Part of a small language model's weights: rotary positions.
Each number is 500 + 40 x the weight over the matrix's rms, rounded and kept within 0 to 999. Layers, rows and columns count from 0. Numbers have three digits each.

# down: layer 11 MLP down (transposed), 384x96, rms 0.148, rows 100-159, columns 0-47
# up: layer 11 MLP up, 384x96, rms 0.152, rows 101-160, columns 0-47
down100:533485479542532520507520515462503546468461420509481473508501540533435503482521404569506445551471505504520532453500520505470473504567509550524540
up101:588504532472547475528485481515491496482535564519530509528528455529435515535523527461496456519428513540469528510472548514418454463512526463423512
down101:481488501521459529453469476498526513507544470491528491463475527483458511435477464489546524486519552496515419495520483457435527525519543491553475
up102:519538473532590472510515511419518456548506478540530465441463466564525495486524393541489501591486519438549530572409529460495488541435543472492501
down102:524521501472479503505458520548490451495627503546426534559518550491553454539509578500468514443546505467435513370574485509475493501515468529464490
up103:474479485530476533511503454461451545479536577535446454474503579489485493528523561505524521556493463494456460516501478525491459494584503476386514
down103:524477516497522460467544436489539505510513503470491560505512509498532512508504463494487498501474500464496507506490520473403492532456530496598497
up104:477499534484507583556454497467536495566534538478499484501474539456460429479544462572535536602541452478540537529483571553491503484403448542498514
down104:584561445513509447540494446543477463531516505572448442477519493518407499486539501487398502530515540552425473457460475514545416444498473495497529
up105:547527601559457482493536526526479518519473520497511520479490446415388479460440509507447494496490449502461500496554493504445486512573537497585537
down105:498554507491575463536453464497539467539555551501459468550518496493504466543499572443599438456544533532467531427501530502559451488426447557474480
up106:474506472467551486474524489497490534454483498521519494500530519508518420479501519600487494502516477520441494479531519403479406486506563484550564
down106:528473580473487496555467506499534450460569486507542455482459524492480460506540447438480489484521533509500512472488493532486598495504452494470444
up107:498578516508489489512500489513473488469511593540560492530461481461531428549418483498492450502473571461535601454473482541453429565439547571496523
down107:473527518465510477490545445524499469500538496523497499464419516517416472444544544498519533463498499533463451594498647470536512466542449465582484
up108:509577514513568561517571578512468530433479517442419466552454553504468493562468484479468466515480431458460519532469551463480445581485563455462508
down108:535413482556470502431483432523485487534546536516539449525460550431581571442516530531506540551532505565472447470580474547455476460564523453527538
up109:510453536452516539459518542483489458470416530469478508476457540451531549579476477539493419491535422416568473532493492527459484563530546544408497
down109:498449469496471514443538506459519508542382475418460516429521409514479544528561545448528455452540510537561496510460515459513501536560544415411497
up110:456539477502490498540488499506544555451481549458487463511521514492485453604493504492495514517482438570499465472537511563527523482463543489406475
down110:542532542443505496479449492499523583549492464464500489488458476531543497506511457547502490478506595428491463522429479504438513517561560525559476
up111:488494452530512523513530503457504508501481496518415500505404499441488523524468520511587556509539491500542486528463507518445503508526459462458518
down111:455532471493476547477489505474419457511515553496469506484457457423534553455454459490516532516524533416465527508507471588537553532532530506554491
up112:442479536567422568508504546513443529538511532465500493465454504507462486520510510529499501484431483472548526494456505539452514517532569491477547
down112:542541490497515490454527465405548495530490458499477505512519481489514513494518473512509533567550526532491509489467544491517547500437539549566441
up113:522515543548434462503537509503510439528466525493533520496532475473499474509462542482522478494470561402498447551506473505391438539496562461466497
down113:512655471442546438495585483560533469488473443425508464452552497512455473511580529440535505532542519505477488532497444525454417515463532480510511
up114:501536541470503526533556500438561503506447527484416482497485496460478512515512459522491556472539426506483468532504595535519414553441603497512483
down114:530532546546479488512486581449474585580449504471492548458470477582486452476518581434515505503535508528489561472486463445496521512506442507466551
up115:432540464553437472509547471506465487557510610450555511467546515496473439501438539511464520521525505565569475444569490463435445532485500495566493
down115:517391486527509439473460482478513445504488495544500473528480519481469492482521525496555572519535485475497479549530466426562612463508470489392505
up116:542534476539469441531517511485603449535502476521507479494462486454417481577504405593499602537481447452465535519480475489436488477505443557467525
down116:461512472602453476529565474480643513492459527509526523457548442444474523510529302484614527530430554319487544525565479509425504437519399510502592
up117:398644477480497445537517526502587492556498537435489505474516513493468549523507458545548488512476498517480547467486484467497512487537479506415485
down117:462387521498508632559472491442487485496500465487551511571471536484481520468580522457517535463484497498476471513533490599495490458489518441528527
up118:437521502535531497416463532456523497576498481449507469495518562483450493467455460509504555523444473513579522466444543538531447523503494553508486
down118:499554527558530428463450459523499547445523590471451520532582470468503498501519581460533466568509592518413478505525477464544571467420526421546477
up119:516491501517486531465488517479486470497536537530459505456460487467545489590512533476494508506474442450610470497488524506446549526460472463449571
down119:455633520515507516491458499536575462496487529429472460523494512534509495465493464501519518485483527490487469479485436541498467478523511586522459
up120:522500516503422486510483513448467541459463465513524547498424539509529499472428383569511508464426510400502467464456500558438419491537563507494571
down120:413448511515539497505548464543500536564529600493548451437459465510509599426517488490499518556529504522467473547473504443483504522438521476524497
up121:495549514496532470519458485480508532458518573483429542450472459504499487532459499493548554565419507471468531469503542461506450469515593509481508
down121:498512495561546484524474469519573463505440425472494506546460526531464592451533510524545530488560548551527508417536448556494506483475452496485518
up122:483446473522519472539529474534553469550522500481490455453479497444550495519500491519550507496511463430546462551567493519449501545435439512533522
down122:458429513492495573600515481526536524507514492506526522426465436488429510497493495490553517506505493529493526495437478556609439457509553486482479
up123:534519497484568514491516474457529528491472537494521441547615502520478507472527503503546511545484516522446517477498502421481547465538506491507518
down123:521440545493503503447496464484448487445513499542514554452424574435489459502484443493484480485512511480510455518537472541459498525477503522500508
up124:490537483516523431522499472496536455544479553393531488510449451503527471567513457471495498560491504539559520575455477523517475514447480524464521
down124:548533526451519502499564510483540468464511513508460472564433534558522513468506517489503463508476462466438478536525482477440535482502569525434489
up125:519495534533490546498486502498480543530580508502482542554472595493468498496479545487497476535437482380542489478454571471551503539515549526472507
down125:482430562464469454499447526523420514516517456531484492507481560513496594433521513510391456516515515566487499500538516486525444451427502522495535
up126:509495533513431464430495487499497502511467560456549490539560543517507468449492426440555487494551462531527461506551508498492452469555486567479489
down126:455447543477452481500480543489543497504524517535510474484509508427467503539485471533512497526524460493485509516512571473486515536529487650505476
up127:484532532516525593561565481511544504471555545484462498499500521521470429496454499530482511539473514514486557470462520483497465540509484521462478
down127:501542485504539478490484493508480538520449416519501487515499478497452536456559532491520509465473538472529442515521437486459506478451532560502529
up128:509520473567438491440506492449569414560467556456533467520527503529534485472476470530521497455565478460456506530498526511510562518474440538483508
down128:474486525487549469545520537414414460486549437532510531478492505463522448551560559433517490556496497508480518489531494462522457497556480496534515
up129:531533510478497490492496496484535500520486502481456597515502473473450491482430513468500520534515426454508459523470533582493488486520469497492541
down129:480477485520508562526492571454417493504513525512460516461523509512554497507498489496543479517462536490524555466416544456566515485457453426568470
up130:461459487497506490418451466457559509543492509512484467469529504539501519519462401556486525540521437527519478539472572459506413577462513479555528
down130:472480476584538555493545500502529529521454597521475505495536482495453561444533475479445540459511498565424463477500550484518506511509472498452472
up131:513481510479477474449512547523563522470510471477476471545411462510463513486539468601497497493532477525532476576507520521513533471390432467525513
down131:499529498557534451541488474545532442402491558474509528458497518452524531535513488478484512477496500527453549521450519531431487510489483442499456
up132:473519540471559444487494572516527507463491557480522480532506501534437460555491529562516582568524465547547521433543479537469489430546509492524473
down132:545611423434623502505476489485535516505491472506481559462522414448522474484502460460547421508487495460551536566491452577500462481504372412355545
up133:485468486514528501512488474518486487443565493549560456527472501436488451535503501443528528507516432492570535464547552494502502484440547556478524
down133:516479450539493536487521472549523465546508559451554505432447500527491481483528562533481483510462540491441522501462497517474477480548489506489485
up134:419521507516473489513497456506533498522553504507473501512475507437508552521491499471480504508485497536582506489485543477540521450436472542473495
down134:559556479524487492512523549560407510464450466479517496521482522476405551425484469502499553465479496512434475498500494494426482507444500518512515
up135:514423485452516538427499553481509484493498527498535441549472538550556478572484460538483542501513495457521529499485503497433506517519527494452529
down135:515401427512557497520536511530483515492508446557543530533522494469481447484553539502493480523498532511489510508499514474515475452499466547511500
up136:608460491502505479477518486552525488528586450473563486489457489515482453517492473549494585458538503502577431472537474516481474418503496509498575
down136:563511440507498535488509469521542524470498525487532528477553537513488525459540562540535482564466534527401467464473479481529524470580499503461542
up137:512518512530481526483542493396435397564488549468489519536475548527465440502488433546471471485525512506515529496424547522566436523502559540499545
down137:435667532420529512490474604508512535498482536518481503415509525476483509478486455548422476500455416444487498507413557496460421525531541506517473
up138:488476470565558496485520470419449487537461513505454488464489461485496469488500522454519480482512482470554451522560560469485468568498449497499541
down138:449507532372446497528493498500519439461467471457529532543556520559549510495517442525541479505526491505490531482445497541491535518536541540479480
up139:535526514532522543568505521483531485487537521588466526513552480434505435496395489434592477487533498489538522542497543507447435495458513465463538
down139:521523494483584505522491505512401505570467569514484558507492478477503486487509536527538517555500497485393512475478421461545461535473490531492486
up140:526569525488470514521495531422506547510550468466473538422453467437564520510485479491485433530518476463528502509508467468527396509463558533511436
down140:463457499452501476445494482520423507488518534528471533518507515496534452519514519492508528502484477527524499503541524550515486535473454457444530
up141:546459511517497449520532497545445464568519493473466453527572454540498472550473442506590542491474497488491561501461450535471476469496489546509577
down141:504527499495528567496551497442491536481496437484532500453494506477524494514498516554469422575494487483518463553512484443491466500493474478515537
up142:482528516522542484494524591526578441479541450462580500544425568504470514542483498492570421447502410548506571518511551514460525477425412534480444
down142:595484490484490461529528527484549530496538456491537494523539556516546479543461479526491524535467488519506570495460485470470509532495473507462458
up143:508467481476479510502546495506484527567508515493410530496512504404434508475478507527527522449473488446554504574509511510443449517506534490527445
down143:457566537469535473461518546464491443447494537476523527447464480522462488543472521467496514592561524439451589506527464502547463496508527496436557
up144:430502498494535466506591508434536515569510520449434509511401511493576477526545538499528501503470466438575466474489463452459535439500519530403600
down144:486549477448484579522452438490442512506484546523468456502585551559426447484467501478416485578519530570442474501472530545590517540444486522533405
up145:467481418443465483457588499502476555582519509490466461525469416459359484549460567573491544599453493524495529408498509507527500511492532542529495
down145:511498392502447507531456424525422535560467524455507483506521483494391479514471466465436588622528477543532475498525453454614536465436552678483455
up146:444536513467455502545494563470507501548506549507434441478485470404514494532576512605487574486499484438468514509406489518519557535501533543423483
down146:518436518497481535506509491549459493480485614443550496459528498499465479512452562536575536518516431518502513458428466474484497489461517481546483
up147:449587463490456480468530539390613525454502486462489504476459463487513520504440500585511571487474506520490476480547493531532482460488483575526451
down147:445415492490461495479508363497547505518477594520562424437501487511532455477516461492500487511482539519497467500467461518455523487525506477472559
up148:560563525535543499489493467461491488478552532463513554490496515419479503569437507495499497527451471515488475482541499491430470525552530467504576
down148:547602511502500427537518473527485552543445479493520485500546468567487450477464552470479488506549520531473517525567467516535531454494515508569499
up149:529495528493486529456488547488509412522550488548559456505524414523499411520374482571514532469464497490477540460504527565514553460538474560467487
down149:492460531543409528468471520565519547488527400447480492475515500457578506531472520529513536500490481512484470558482478462482524532508509524529471
up150:467517488483530457509538546397532460557524491533515496464477452516485548470426500545482509519517473471523523482459554520528456551449572473536498
down150:482556581519451536497460502550488523504539525552460491531501503541494443484510541524557504450507552529442508544522489495534528466485452492537476
up151:508474450483498465504545518423508490504592626552505514538431519565478474490468457509564465556488439451533554555511557448514475412480483518429549
down151:560462485496442431503519517417512520487563578529431510465456412455438494442510539489479526572490527568538425534503529440555468447466493522443585
up152:443463553481564589485589482528555527503432446448514478460478500501382539557505461547506475454528474482477517597486538512460464524493507558565528
down152:499476463455489449503499497544482519485533550500495523508498508504518552511547494510501513521419579508463479440534474438517484479503554487459441
up153:532501539431464492507527506514524511526460495504485514519471483496402527471471486465484543534491470451562516477509515564426439506482530476527473
down153:507513516478496506487496496532530568500459498476517490509504484575569553518491521463504422479529512508575532475465524476488507543468480467445487
up154:579477528493594509473418425479459454491554518492463502537512549515496419489429528486505496551563517482498477513466498506501510483488490507456507
down154:492444523501435502504542467569536482506480525505533454483558479504453511539548513544543485467452470525504529492474487518407517513502551484504504
up155:575546591522493495466464456530592468478556470493479526418453469450503503459496556500529473525463471525570460489502545541488475521448489504464566
down155:482562452518510518528486587494457512542447562494461529436499481566494450567470478503493587474475452430478553546484498580495530551459475484467467
up156:522562516482597460524603453535587549546490514443528515475520445500463495444489428540457499519532498451565469586526461540546472485465503487535437
down156:496507559481547568498540525434496533552605467501510513518533517470579416474471529484530472523492510491467458441447465557487525542546508423501542
up157:457546555506517552460539537479515464487576527459486473539489456577413460547515454519486535511508459518507466476407519499501485548489494524390613
down157:533616445544488523517504507511509500445527513471572459461496410469512453480477472539517504469410491472507395500483430501498507542553425449490498
up158:511474554576548444584487501550482441542517501476473484515407427495547487539485459508522546561431447529469451519426515560447501398464596542477525
down158:470420396602466501539461435479574520527512468613530493490449499476441554448534535554478511508465495469408506442417459464446500481474548484543518
up159:440572491554487479501513478524529479524509508468469534491461522498483501453527529516546534526511545403493448536526471508466511523540574454435569
down159:584496501470500585549489463593492531495439389520484462454457454558476552522543491478465494532469478483504423561500536501534496541518476496511468
up160:504528512451505384530499580523547496548529562434486465532492495432438474599497472554489534515502472559549596458536566526480510506512601447499476